Each number is 128 + 24 x the weight over its row's rms, rounded and kept within 0 to 255. Layers, rows and columns count from 0. The size above them is the row's rms in percent of the matrix's.

# layer 14 MLP down (transposed), 1536x192, rms 0.179, rows 287-322, columns 96-191
size [104  96 110  96 106 104  95 111 102 101  91  92 104  93  80  87  94  94 102 103  91  92  93 107 101  99 102  94 103 102 103  99  97  99 102  82]
[[ 89 111 153 152 130 105 138 151 137 172 118 128 100 125 111 131  67 130 171 106  78 113 154 104 139 119 116 151  92 143 132 161 134 116 140 145 129 119 113  90 118  91 133 127 104 138 166 143 116 123 123 152  96 145 136 140 113 110 110 113 122 150 117 148  96 157 133 110 152 112  93  96 145 133 155 109 107  93 126 118 115 142 119 128 120 154 149 167 157 133 140 107 123 115 122 144]
 [142  90 125 142 101 112 125 113 132 138 132 145 109 164 102 132 162  93 128 169 144 151 155 162 160 134 145 136 121 171 135 129 116 172 136 115 122 113 119 140 103  79 111 113 128 132 115 128 101 136 159 121  76 142 142 153 121 132 121  97 117 144 105 143  91 120 151 123 123  89 132  90 136 112 100 153 108 132 133 143 173 137 122 144 107 112 167 115 127 134 138 117 115 157 131 106]
 [122 130 140 128 187 141 149 164 130  66  70 142 162 112 138 128 149 125 139 110 151 145 143 122 123 106  85 113 103 106 111 111 140 120 135 141 129 183 101 133 107 138 102 117 148 110 141  94 189 156 103 115 128 118 151 119 107 107 112  98 137 111 123 143 177 103 136 134  51 127  71 126 160 110 115 145  93 113 160 117 136 157 141 133 162 144  98 126 137  73  89 153 125 156 128 178]
 [138 122 117  92 136 124 114 170 189  89 144 126 176 129 112 119 125 120 157 156 148 107 135 121 116 139 120 144 152 119 126 136 152 164 155 172 138 110 113 119 110 126 172 108 147 109  68 155 151 156  94 140 126 145 109 151 118 108 104 115 171 116 123 128  91 146 108 127 124 143 148 132 108  91 116 176 128 143  95 139  98 134 101 140 175 126 111 108 143 116 135 119 131 108 107 100]
 [153 128 149 136 128 129 138 126  90 133 100 123 108 101 131 109 112 113 122 137 190 142 132 142 129 114  88 131 172 143  78  86  99 117 131 109 115 133 141 162 129 115  91 184 121 146 140 146 164  82  80  86 114 106 124 117 160  96 112 155 167 154 126 154 113 131 129 130 148  98 131 101  91 182 116 123  94 111 135  84 116 153 127 166 137 107 139 123 101 125  99 120 142 108 111 161]
 [160 127 196 133 146 117 126 143 112 136 121  83 112 142 125 144 120 134 137 150 143  94  96 103  94 140  91 133  85 124 153 140 158 123 104 119 121 126 127 129 133 126 105 126 153 120 166 137  99 139 139 135 145 145 149  97 188 126 134 137  98 125 132 138 151 102 119 113 175 140  98  95  87 148 115 112 130 128 181 150 131 166 126 138  97 139 149 117 108  71 156 174  93 161 161 155]
 [ 98 107 139 119 136 140 130 115 187 108 135 150 105  86 108  84  98 154 125 160 111 128 100 146 126 107 117  74  82 143 106 138 161 167 133 127 108  97 128  72 103 120 152 110 150 124  95 125  98 146 138 105 153 113 141 134 129 112 154 140 134 129 147  91 142 128 163 106 144 131 125 150 144 125 193 120 116  98 125  87 111 122  94 149 170 125 120 161 144 136 121 144  60 123 109 142]
 [ 76 134 106 152 108 117 153 142 114  94 102  99 100 136 152 103 101 127 118 170 140 121 110 115 188 140 130 159 150  93 158 113  89 152 150 126 147 110 139 112 111 127  98 104  83 124 117  68 102 127 135 117 171 132 169 149 124  58 139 138 144 138 148 108  73 116 119 141 145 115 111 141 129 128 111 165  95 148 155 138  90 152 118 104 154 139 115 181 132 124 159 116 107 116 113  96]
 [138 137  97 151 120 138 125 129 122 119 113 152 137 136 106 148 135 121 121 110 130 121 124 106 136 133 109 134 103 104 136 117 114 134 173 107 166 115 113 127 132 122 111 115 108 116 133 122 117 100 131 115 179 169 122 108 180 111 155 184 117 166 137 120 141 169 134 168 122 111  80 117 111 133 114 114 141  99 171 142 168  76 123 116 138 101 126 128 140 135 114 120 103 144 119 109]
 [100 151 108 150 107 141 104 122 114 161 147 152 133 142 125 156 184 151  65 143 127 150 158 173 134 141 106 139 114  99 121 158 140 118  81 128 104 147 141 100 140 123  70 120 139  94 187 100 116 122 132 158  80 148 114 141 101 143 157 117 167 151 125 118 151 170 151 111 132 111  98 122 169 138 112 123  92 130 120 124 141 122 145 147  83 194 129  84 104 144 149 158 160  73 133 162]
 [143 102 139 110 117 118 209  96 108 104 116 123 127 140 107 108 144 155 132 154 141 127 124 123 135  90 122 123 107  81 138 100 139 136 135 139 110 133 117 157 118  94 127 146 142 143 121 156 121 138 176 145 125 148  92 138 125  77 103 144 162  75  75 139 131 119 139 159 141 154 121 101 102 138 131 164 151 137 120 152 137 111 138 111 110 115 142  93 137 139 119 144 147 130 109 164]
 [161 124 118 132 130 121 150 125 142 132 115 122 113  97 154 145  97 135  97 120  96 124 162  83 110 123 161  94 149  79 107 127 137  99 125  83  99  98 119 110 134 141 120 138 141 147 137 147 114 145 138 117 145  84 148 155 153 154 135 137 104 157 113 138 119  81 106 120 126 107 105 177 119 148  73 156 134 105 145 124 128  93 148 147 137 143 138 123  80  91 103 181 143 131  95 110]
 [ 85 131 133 115 113 112 147 142  87 148 130 132 140 144 135 142 111 142 196 166  80 132 143 132 128 188 136 136 108 123 149 125 120 116  78 102 114 132 102 100 125 104 136 186 109  81 145 119 152 145 148 110 124 103 139 129 115 122 107 143 112 107  94 105 132 155 135 143 149 134 111 141 148 118 153  92 161 140 144 107  82 122 122 130 112 116  87 111 127 136 161 185 118 118 153 128]
 [130 133 136 140  87 100 109 133 103 103 111 105 130 154 114 133  85 115 112  71 102 125  88 136  31 144 121 133 103 183 141 126 159 117 178 143  85 137 124 148 142 155 137 136 153 122 138 112 127 124 154 127 103 116 137 147 107 148 106 103 126 197  90 154 142 124  99 108 145 131 104 170 119 173 125 139 131 120 116 134 147 128 115 154 109  68  99 122 125 134 107 161 136 127 133 131]
 [130 166 148 109 103 115 108 122  88 123 146 142  92 135 105 147 154 144 129 128 110 176 135 148  87 100 142  91  84 135 120 158 147 131 176 136  91 172 145  71 124 123 137 118 168 145 116 107  85 111 149 132 111 111 116 131 150 105 130  94 113 109 100 129 137 107 137 123 124  91 114 101 140 127  86 127 126 150 140 106 101 112 152 108 134 127 119 136 141 143 136  91 132 122 123  74]
 [150 129 108 142 132 137 132 154 105 186 149 106 116 100 117 124 142  88 128 123 109 111 150  99 107 133 145  98 128  95 135  88 121 141  93 117 144 150 130 106 154 158 167 114 130 120 105 113 134 140 115 153 108 123 115 133 154 109 139 141 119 134 128 127 152 118 116 142  93 154 116 124 107 124 123  72 129 131  98 131 106  84 140  69 137 111 142 129 125 141  60 138  90 155 122 101]
 [129 141 100  85 101 143 135  91 141 159 142 110 148  97 127  89 131 125 123 148  74 114 132 121 131 167 170 112 130 106 137 112 157 105 132 114 180 128 109  91 145 147 118 109 180 157 119 117 139 108 158 168 122 123 151 124 121 107 104 114 139 129 163 133 165 105 137 141 115 119 158 120 154  95 109 102 173 154 136 126 125 170 131 116 129 146 130 141 124 128  89 160  87 126 143 153]
 [121 111 167 133 133 117 135 178 158 136 120  82  81 131  84  99 123  73 134  84  95 174 126  96 149 144  85 132  97 130 121 124 120 102 121 113 168 160 104 148 110 125  70 119  80  94 125  95 115 143 120 136 117 116 153 110 104 118 159 144 122 124 119 147 116 113 148 162 146  89 119 136 139 112 109 106 156 120 189 155 156 133 155 121  92 131 141 139 121 119 105 121 122 144 122 123]
 [156 155 154 136 114 143  95 151  94 117  94 108 156 110 108 124 115 142 124 148  75 180 124 126 108 102 159 117  57 114 129 102 121 101 126 135 127 101 130 148 111 151 103 166 143 132 138 120 136 117 124 111 115 145  97 158 104 140 121 141 170 171 153 120 141 151 159 146 141 119  96 119 108 136 138 140 142  79 113 111 122 102 157 145 138 144 137 108 142 130 140 144 122  82 125 125]
 [114 124 120 120 145 100 142 104 111 139 127 103  69  95 136 136 133 131 149 134 136 119 106 144 160 157 115 135 158 157 118 140 108 120 120 109  65 161 161 130 127 119 127 120 159 133 105  97 168 144 155 140 169 127 138 110 141 115 183 172 133 156 125 117 144 120 146 159 164 139  79  97 123 190 173 117 140 127 156 103 140 138 145 145 136 138 150 143  68 122 106 168 110 142 105 119]
 [ 86 153 121 116 130 159 149 129 112 151 142 168 140 157 112  92 126 149 124 112 161 137 124 132 165 112 149 156 113 153  86 144 144  97 130 131 115 150 120 128 103 118 133 116 131 151 173 107 110  69 177 134 143 145 138 156 150 163 142  95 137 121 113 109 128 128 117 140  85 129 137 137 147 148  94 186  95 141 121 181 110 114 123 178 109 149 142 139 134 110 126 142 144 140 153 117]
 [156 148 109 125 132 137 159 142  91  84 147 139 150 177 109 147 114 158 148 121 120  93 149 164 167  91 111 120 103 126 144 126 133 144 128 129 115 188  86 148 188 126 156 103 152 140 123 155 116 149 135 157 128 129 162 124 154 120 101 112 118 109 127 128 132 109 106 124 129 115  99 124 148 107  86 126 127 107  95 160 108 144 133 121 104 119 132 153 117  89  89 112 155 106 156 106]
 [134 143 146 114 127 147  90 121  92 128 140 100  62 137  99 175 110 101 133 119 154 128 120 138 118  96 117 144 127 133 125 116 150 118 169 104 105 149 127 115 106 103 130 140 140 115 147 149 174 130 161 113 169 177 106 167 113 130  90 197 153 113 178 163 162 151 139  95 159 139 143 159 131  77 141 161 155 143 131 158 140 138 150 129 139 177 143 105 137 144  96 116 116 128 109 127]
 [145 151 110 141 152 115 132 108 187 162 105  79 118 108 109  84 143 126 124 146 121 116 147 152 139 156 183 123 109 126  78 116 111 155 151 111 151  95 165 104 148 117 144 157 115 139 182 112 113 175  96 133 153 157 122  91 143 106 102 134 102 136 130 150 161 129 142 108 148  90 132 100 175 155 126 128 125 142 118 116 128 172 129 173 141 104 107  98 169 121 100 111 130 144 124 103]
 [ 83 136  90 158 135 152 125 122 110 157 103  70 156 154 106 120 119 168 112 148 126  67 126 146 129 140 136  84  86 149 148 115 114 100 116 124 147 137 140  88 137 140 114  89 121 142 111 134 100  90  86 153 123 149 145 143 126 108 124 147 112 154 127 143 151 117 118 184 112 136 133  91 120  94 139 137 139  78 120 142 144 141 165 127 136  83 111 114 146 146  87 126 101 141 157 120]
 [125 124 148 109 126 106 125 169 139 151 124 111 102 118 135 116  96 137 159  96 131  82 131 119 129 126 126 148 109  97  78 148 150 151  99 126 137 101 143  99 157 124 158 129 161 165 133  85 134 152 135 109 119 119 131 127 131 129 159 126  98 138 145 111 130 121  65 149  97 144 112 139 127 143 143 172  99 100  86 136  85 126 103 144 154 121 150 142 131 136 124  80  83 149 155 124]
 [158 134 122 103 136 141  74 147 104 133  93 114 105 147 123 168 133  67 164 156 151 107 116 118 154 136 134 131 126 134 133 153 139  97 145 156 126 145 130 139  96 166 139  84 156 160 124 136 115 149 109 102 153 109 116 142 115  93 214 136 152 137 129 152 143 145  95 167 153 127 148 148 126 134 150 127 140 142 136 100 140 135  95 102 104 106 126 117 159 144 151 144 171 108 101 148]
 [136 123 146 156 145 116 115 144 128 142 110 171 119 123 124 168 123 112  91 134  93 113 155 115 119 112  86 136 129 136 144 107 112 105 183 145 140  89  80 137 164 100 151 125 129 138 127 113 140 140 118 149 119 130 157 120 129 130 118  92 165  93 155 144 114 143 133 162  88 151 107 131 118  64 123 159 132 127 125 113 115  83  99 160 122 124 122 150 123  83 106  64 129 135 147 127]
 [106 169 166  98 119 125 135 142 150 144 162 123 132 160 160  70 137 140 138 167  94  96 144 133 150 120 130 122 159  99 137  99  81 152 139 115 117 130 143 131 134 131  74 138 203 136 161 142 161 129 110 106 123 131 106 106 131  99  93 160 104 114 103 130 111  79 114 100 132 144 159 137 141 117  95 101 102 137  60 117 125  95 145 138  79 142 111 102 137 116 174 120 123 114 124 119]
 [178 121 139 102 161 100 137 118 146 115  67 147 120 130 129 102  97  97 142 156 154 115  70  92 149 155 121 124 100 150 106 112 128 142 123 111 128  94 132 176 121 146 134 114 116 151 177 136 132 104 139 127 174 111 126 124  90 112 136  91 111 145 169 129 123 104 125  95 167 102 123 169 179 118 114 126 122 128  98 156 121 130 136 129  98 155 113 147 123  82 132 111 114 145 128 134]
 [149 155  94 192 130 131 104 109 104 134 154  79 146 136 176 141 132 156 144 113 137 136 170 180 142 150 107  64 142 125 162 122 157  85  96 155 105 155 148 139 142 132 128 136 193 128 135  90 126  83 134 103 130 154 119 119 172 132 114  97 107 123 130 123 173 147  83 108 119 119 129 157 134 109 136 106 123 137 149 122 125 147 106 123 190 114 136 144 109 146 125 135 119 109 154 126]
 [164 116 127 146 168 137 126 121  88 137 107 148 141 145 128 149 124 159 141 130  99 153 137 101 155 115 138 140 102 134 128 117 104 115 146 176 155  93 163 131  79 109 122 130 137 124  98 102 144 148 106 120 127  87 137 106 152 118 111 138 185 135 125 150 183 127 173  65 126  80 142 104 131 129 111 129 140 119 142 165 122 116 140 130 142 103 116 142 110 126 134 103 140  91 135 176]
 [142 167  92 195 155 134 116 141  91 106 152 157 107 136 177 128 114 159 164 160 144 113 103 160 116 146 126 143 144 108 136 143 161 116 122 108 137 104 105 141  99 143 130 166 117  97 124  80 124 147 183 142 128 114 116 118  97 126 134 172 169 105 141 112 125 124 135 152 140 141 118 132 130 149 125 139 168 162 154 154 126  97 135 161  96 145 102 124 118 164 112 130 145 130 109 150]
 [156 154 152 111 147  93 139 134 121 149 121 145 143 147  88 135 147 145 145 139 166 156 142 143 112 134 146 128 127 132 113 161 125 121 122 140 101 143  99 116 159 101  71 124 109 162  95 111 116 133 147 107 114 114 129 156 142 148 114 181 169  95 172 100 140 103 176 102 121  89 113  97  96 155 111  94 164 122 112 130 127 103 123 113 102 117 114 108 153 128 146 122 120 119 101 137]
 [137  69 121 117 129  97  98 144 153 154 152  85 122 166 130 128  84 128  88 209 102 106 104  92 117 142 113 147 133 124 122 129 132 137 115  91 113 125 175 100 151 117 123 124 110 104  71  98 102 146 110 147 145 143 131 121 110 110 115 123 121 103 102 175 110 165 143 124 120 125 117 150 133 101 131 149 133 132 123 157 111 129 124 124 148 138  72  97 176 131 132 143 131 150 141 111]
 [118 127 166 163  95 166 136 166 123 132 120 118  73 131 110 127 118  82 130 143 129 119  97  86 116 127 153 116 118  95 114 135 112 128 132 114 151 105 141 124 154 107 149 151 154 152 103 110 132  80 137  89 137  91 157 124 126 147 116 138 130 112 112 148  92 154  83 148  96 156 147 143 121 172 130 173 159 144 121 115 120 141 130 160 134 111 151 149 123 126 131 160 124  70 127 117]]
# layer 14 MLP up, 1536x192, rms 0.175, rows 288-323, columns 96-191
size [ 97 105  99  97  97  94 104 103 100  97  97 104 101  95  96  96  97  94 101  98  96 102 101  96  97 103  96  99  95 103 102 102 103 103  91  92]
[[100 155 158 150 119 114 122 138 136 147 108 130 146  95 128 123 115 154 113 146 122 121 158  77 107 101 134 118 123 124 101 128 137 118 106 173 153 148 125 126 125 126 134 168 125 117 129 107 116 160  96 129 120 119 147 119 142 128 101 154 137 132 141 153 145  82 133 174 122 122 124 139 129  89 127 123 127 103 117 134 132 105 152 121 102 108 120 174 122 116  81 109 159 115 153 160]
 [118 106 103 137 128 115 103 160 129 129 151 150 138 152 148 151 134 170 138 135 128 113 119 138 125 101  65 130 113 164 124 161 113 163 164 108 141 177  65 151 177 127 142 148 115 168 136 159 125 144 162 123 146 143 109 114 132 121 137 108 130 144 124 126 118  54 127 112 174  93 134 123 138 119 121 133 133 123 120 130 178 104 138 114 124  77 143 173 146 124 153 143 157 146 137 114]
 [177 101 138 159 140 149 147 128 106 170 105 178 130 103 129  89 130 124 131 115 134 125 165 133 139 116 178 164 117 126 162 171 143 108 129 117  95 149 172 173 129  90 107 128 155  81 183 116  67  53 156 157 107 176 142 120 132 140 101 127 110 140 125 127 179 120 112 148 125 138 160 137 144 150 133 106 134  99 151 118 141 119 106 160 137 124 123  98 136 140 135 118 134 123 119 177]
 [179  79 122 130 111  93 117 147 133 102 120  98 124 152 150 141 115  99 137 117 128 157  92 143 127 146  95 130 103 103 176 138 120 135 120 122 129 152 142 135 153 124 151 114  84 109 125  81 116 111 169 172 133 121 116  99 126 129 140  74 126 135 101 140 145 120 122 147 158 127 110 159  92  82  93 114 156 163 121 110 152  99 185 101 102  98  96 123 116 127 144 144 108 115 105  99]
 [192 115 131 122 158 139 133 134  89 151 114  97 110  77 159 117 133 132 142 139 127 116 151 139 148 143  82 139 106  81 112 139 116 119 121  95 153 102 150  87 151 127 139  98 121 136 117 116  94 107 140 130 139 120  78 125 145 185 173  97 110 159 126 153 129 126 128 126 137 158  95 129 168 157 119 131 144 137 139 119 125  42 149 169 125 133 137 143 113 129  98  97 158 100 115 124]
 [133 125 113 122 132 112 100 154 159 129 128  70 142 172 156 151  86 140 122 125 144 184 144 126 139 173 131 209 127 110 122 142 105 153  88  73 102 166 106 162 141  87 143 115 140 133 112 105 126 136 117 157 128 152  97  96 109 165 153 150 134 141 100 120 107 135 161 169 151 135 112 131 148 129 151 118 148 163 122 131  97 110 120 136  97 103 127 123 150 113  62 117 165 144 129 144]
 [191  62 139 136 139 100 145 120 133 119 132 117 157 122 115 128 118 159 135 125 175 137 132 138 104  96 127 122 127 106 143 170 154  82 129 161 126 139 136 137 120 118 102 141 147 101 102 113 118 102 144  95 155  65 107 110 104 140 115  72 145 115  92 125 120 118 102 125 143 185 123 118 137 151  82  99 169 122  88 141 117 124 141 197 149 148 109 129 150 143  91 150 135 115 136 156]
 [110 132 148  97 112 106 145 149 109 111 146 120 120 175 138 150 170 133  89 157  81 123 126 137 110 146  77 125 148 108  96 115 114 121  96 121 104 116 107 122 112 121 111 148 169 181 126 166 135 150 156 151 161 140 137 135 115 185  89 125 126 133 161 137 176 109 141 153 131  88 112 148 148 139 113 146 132 170 156  90 148 152 128 113  96 100 160 141 130 151 101 126 138 153 154  74]
 [131 126 170 120 158  98 163 173  93 128 128 150 127 101 158 109 139 100 120  97 135 108 151 122 123 109 147 124 114 123  76 144 122 140 118 141 129 108 181 159 171  79 187  92 141 137 151 121 142  88 126 128 117 107 151  96  91 173 135  76 144 162 105 168 106 111  82 118 128 158 108 132  93 124 140 135 123  81 164 135 137 126 162 148 123 128 163 143 146 107  92 129 138 117 150 109]
 [137 150 133 100 160  92  54 125 145 160 153 167 101 129 154 105  78 103 139 119 121 100 118 120 147 137 133 114 136 119  86 150 109 117 127 141 163  81 147 106 143 145  97 107 117 101 141 110 133 107 110 113 146 104 143 151 128 168 132 131 109 181 114 127 152 153 114 129 135 146 128 173 118 109 140 110  93 143 156 147 108 130 125 132 149 139 136 152 159 135 128 135  82 140 137  95]
 [100  93 114 152 112 119 109 144 137 127 125 140 114 158 110 115 179 137 153 146 151 128  99 133 154 106  93 133 103 154 127 122 108 183 139 137 117 143 145 142 149 115 117 133 131 118  88 112 107 127 117 152 126 161 144 147 111 153 139 116 118 123 141 118 142 156 169 148 131 142 150 134 112 116 172 129 105 102 132 128 142 157 122 127 140 129 116 102 184 189 142  82 100 120 187 121]
 [124 105 142 131 157 117 143 150 139 149 114 100 129 152 156 176 139 106 170 122 128 102 152  91 131 132 156 112 110 158 148 124 100 114 116 115  70 132 155 135 149 102 112 142 157 111 139 114  86 148  83 148  91 123 123 152 160 126 125 107  94 126 136  93  99  99 127 113 151 100 110 119 144 112 155 130 189 129 160  73 133 143 107 153 129 122 129 128 148 144 118 113 120 132 122 123]
 [164 131 124  91 179 130 133 147 175 133 132 156 110  92 103 125 151 143 163 159 124  88 183 113 168 104 146 167 120 125 125 118 120 157 140 115 122  74 134 158 161 167 116 146 103 111 116 133 146 130 112 151 106 137 147 123 112 124 122 122 108 116 117  85 142  93 153 139 142 150 160 105 155  90 155 130 131 154 125 109  92 158 132 112 126 136 132 100 165 149 120 119 119  85 139 129]
 [ 87  66 126 148 152 127 147 139 172 116  91 134 153 115 149 131  61 103 132 125 163  99 143 125 154 161  81 140 136 127 131 119 122 119 108 158 144  74 136 174 133 130  77 122  93 130  88 172 162 120 117 149 138 165 140 101 111 162 141 148 165 125 151 116 105 152 140 147 109 148 139 135  85 118 161 115 107 129 130 149 139 105 128 131 145 128 124 100  91 105 138 157 131 107 130 155]
 [142 151 113 120  95 102 111 160 129  96 119 151 148 148 119 108 176 142 149  98 129 117 115 147 125 176 109 138 123 113 106 146 153 112 147  97  90 154 160 168 118 156 124 127 104 166 141 101 167 144 175 157 150 171 136 125 104 117 146 134 121 134 104  97 165 169 137 116 153 126 122 106 131 129 124 149 158 127 118  64 112 137 118 142 120  86 156 134  93 141 108 135 153 100 174 133]
 [156 112 100 113 119 120 113 145  89 159 113 129 138 146 131 167 121 180  90 166 148 129  78 164  99 131  95  71 118 138 106 134 135 131 127 139 152 167 122 164 143 126 136 112 123  95 109  79 112 137  91 141  85 123 153 130 115 139 138 151 181 142 137 152 138 167  98 118 173 109 108 153 143 161 130 113 128 141 132 144 126 105 125 162 133 163 119 105  89 159 166 100 132  90 164  97]
 [110 129  77 126 132 114 127 117 109 133 116 186 114 150 170 162 113 164 137 105 157  89 113 153 147 156 141 125 113  99 163 127 123 132 163 147  77 114  94 158 112 120 149 146 141 154 112 156 105 116 154 144 124 147  93 114 159 141 126 144 143 146 127 119  82 123 147 186  87 154 122 162 132  91 114 119 102 145  94 115 110 150 141 102 151 126 126 135 136 127 126 103 127  77 118 113]
 [139 167 132 154 124  94 140 114 101 134 114 141 167 141 140 160 124 164 160 176 174  96 133 152 158  90 122 177  78 139 128 140 111 152 136 132 101 149  69 123 142 161 130 141 155 174 105 130 136 119 120  94 153 137 130  83 133 111 126 158  87 132 163 150 135 126 120 116 139 121 142 106 165 164 148 135 167 138 130 135 144 135  63 175  86 128 135 126 127 160 126 130 139 120 160 121]
 [129 107  88 119 140 150 139 127 121 135 130 148 115 108 107 155 167 174  81 137 152 158 121 148 152 120 104 121 140 101 134 155 106 120 139 150 135 141 143 118 143 139 162 127 114 143 128 134 102 117 147 128 144 122 150 151 128 132 115 118 134 171 147 140 134 157 126 113 137 161 115 127 110  87 120 144 150 104 154  87  90 104 136  97 106  87 157 129  99 162 128 120 159 145 165 154]
 [149 116 119  87 144 137 115 159 143 136 110 110 130 116  92 145 170 125 145 141 137 140 142 144 101 140 132 124 182  96 163  98 115 142 121 120 132  88 159 150 118 104 129 110  99 140 123 128 146 140 125 126 118 148 149 132 127 130 123 131 134 114 135 165 104 113 102 118 161 159  91 125 137 128 129  68 166 124 103 122 146 118 164  97 137 144 122 157  90 151 166 102 170 104 132 127]
 [165  82 143 115 107 161 121 105 105 139 142 169 147 111 171 122 187 162  89 109 130 150 106 125 106 103 120 144 109 102 160 150 147  97 104 128 159 133 109  97 124 150  99 169 116 136  90 131 141 126 139  95  92  96 109 184  91 164 118 116 146  97 140 121 148 126 140 166 150 152 170 122 134 147 113 148 113 143 116 112 156 105 148 142 136  90 123 150 171 131 122 140  90 163 130 123]
 [148 157  86 122 180 106 145 127 122 169 141 111 114 126 135 120 118 149  93 136 119 120  97 142 140 158 100 114 135 144 122 134  96 116 114 167 139  75 110 114 138 119 154 120 113 143 112 126 105  91 112 134 114  99 110 141 125 109 127  57  99  97 101 102 116  85 132 145 184 150  94  97 124 177 135 149 111 157 134 130 143 144 123 176 115  93 133 135 135 115 146 137 144  85 129 149]
 [122 150 122 123 147 121 136 130 130 157 133 152 138 163 154 149  86 127 171 136 132 120 138 150  92 149 116 129 107 121 114 134 121  99 168 131  96  87 106 129 170 119 142 170 129 122 121 160 117 107 113 158 160 123 141 126 153 148 121 107 120 137  93 104 122 125 138  90 185 102  83 119 108 125 118 116 137 119 129 105  86 180 110 105 140 134 124  93 105 118 164 111  91 156 109 137]
 [ 66 116 160 110 140 163 124 143 100  71 139 163 132 122 132 123 142 151 147 140 137 164 116 122 134 161 183 192 134 116 138  84 105 124 130 163 110 138 128 198 146 100 154 115 137 165 166 140 107  97 133 144 135 109 115 118 137 127 131 111 115 168 115  89  96 137 138 134 139 153 126 113 128 146  81  91  87 109 145 150 147 132  91 108 113 128 163  85  94  87 137 121 103  86 135 101]
 [141 148 122 108 128 130 114  70  62 134 147 149 139 118 167 134 134 168 137  98  85 129 172 115 100 113 118 143 155 187 119 130 130 169  92 115 142 164  84 138 114 124 140 151 116 129 115  87 112 152 119 137 128 135 125 116 139  98 133  98 155 119 130 118 129 128  80 116 129 113 140 130 103 185 106 103 117 180 133 149 134 137 122 122 113 139 128 134 143 103  87 136 151 143 118 113]
 [151 164  96 119 109 146 163 139 126 143 126 131 126 131 156 147 118 110 127 116 113 125 144  96 162 113 131 132 122 116 139 113 132 129 148 146 169 144  96 113 152 106 148 103 128 139  78 138 156 147 116 100 133 117 134 140 112 124 153 151  97 166 150 132 142 113 128 129 132 137 138 158 162 138 122 112 148  88 125 134  92 119 125 132 140 121 125 127 125 142 170  89 127 150 143 132]
 [123  94 154  96 111 128 132 133  93  95 130 142 129 118 166 133 113 106 135 157 142 120 112 169 130  97 135  95 149 136 139  86  82 167  70  95 146 103 132 105 100 169 132 108 118 164 116 123 102 107 141 123 104 103 143 163 143 114 152 124  97 129  57 145 119 128 122 115 163 127 144 124  87 124 167 128 120 108 136 138 183 163 136 152 133 141 131 134 144 170 131 143 154 135 111 170]
 [118 118 138  84 130 140 148  66 130 151 107  74 116 116 144 146  87  85 121 131 137 140 131  80 137 126 162 150 106 133 152 158 116 141 128 111  97 142 107 133 101 151  96 125 120  63 116 128 112 129 157 130 120 123 150 128 107 120 110 110 123 143 133 147 125 125 168 131 175 100 183 167 180 118 103  98 143 101 154 115 166 124 125 153 160  98  85 126  93 134  99 151 140 124 117 112]
 [119 167 138 115 125 110 130 149 145 106 101 107  83 128 111  94 136 164 129 141 126 133 117 159 113 136 115 169  83 145 149 118 140 112 115 101 143 180  85 155 156 142 101 135 169 134 131 140 125 123  88 142  85 108 101 125 108 203  86 112 123 123 132  91 150 117 146 161 119 161 126  96  80 173 147 118 161 108 116 107 118 128 130 148 146 121 125 128 119  95  82 176 162 161 149 141]
 [ 98  99 134  95 136 101 165  87 151 127  77 104 125 117 118  80 100 132 150 131 139 141 128 110  87 158 105 143 124 170 157 126 141 108 114 110 138 125 134 150  94 187 134 131 148 125 111 149 117 152 131 121 128 141 146 121 106 128 129 154  97 126 177 122 115 144 160 106 144 147 151 112 101 136 108 123 135 102 181 128 126 131 112 116 122 137 101  93 121 163 118 126 135 151 136 169]
 [ 90 115 126 126 120  96 129 147 139  68 153 115 109 161 110 155 106 134 114 124 174  89 116 172 104 129 107 142 143 130 164 119 140 109 118 148 133 110 130  93 193  89 117 109  87 139 161 138 124 125 109 111 137 142 118 147 105 130 100 125 160  89 112 176 149 115 139 191 159 158 121 112 114  98 126  84 130 152 132 109 117 107 105 121 117 147 152 117 122 133 111 150 131 127  98 128]
 [103 127 180 134 123  96 148 133 115 140 153 158 149 138  80 135 152  96  78 148 114 119 158 159 133 159 163 175 133 127 117 137 159 103 100 157 130 129 122 131 155 147 118 100 122 110 107 171 144 129 186 117 153 143 157  81 142 152 133 102 124 128 142  79 103 146 140 185 131  99 144 115 150 154 143 105 159 103 141 138 100 124 178 105  84 133  99  85 125 109 127 111 137 143 151 112]
 [ 99  90 100 151  85 133 160 151 142 157 151 155  85 138 126 157 144 138 107  95 113  84 150 125 141 156 116 113 153 166 144 113 130  80 151 130 144 113 119 117 111 119 124 157 179 146 149 148 152 139  89  76 137 106 173 124  92 108 110  86 124 164 129 162  97 139 124  95  95 128  93 149 129 155 123 136  69 151 133 111 137 134 132 124 149 108 108 155  92 135  82 138 146 113 106 132]
 [113 150 127  85 101 168 147 121 106 126 105 129 127 124 178 111 144 118 138 106 127 140 135 136 114 169 158 103 136 114 166 100 164 112 132  97 159 142 162 143 115  98 139  98 112 102 127 110 119 130 140 131 140 128 135 154  78 156 130 124 130 123  90  86 123 147 181 136 153 132 151 124  87 105 116 125 144 113 141 112 145 114 112 170 134 128 180 153 140 102 165 108 117 109 164 103]
 [115 128 122 145 108 107 169 118 143 120  94 123 115 128 144 101 128 116 128 150 102 148 155 181 133 128 111 143 155 149 154 175 142 146 103 128 103 153 146 128  88 148 139 125 142 102 102 112 133 123 115 157 146 155  76 122  86 114 132 107 131 140 151 114 137  98 161 152 149 147  89 119 147  50 106  89 107 153 148 159 122 131 148 153 122 188  47 146 125 117 114 151 162 168 106 119]
 [102 127 134 109 128  98 100 141 131 131 115 115 116  86 124 122 120 170 137 135 127 161 118 116 135  80 137 119 174 191 123 113  96 131 107 200 151  82 162 143 125 156 164 125 143 148 132 129 154 132 129 142 100 139  99 108 160 144 121  98 141 131 124 125  82 119 138 137 116 138 111 109 145 110 160 113 134 116  88 134 128 141 144 115 154 139 118 157 159 146 121 133 133 162 122 161]]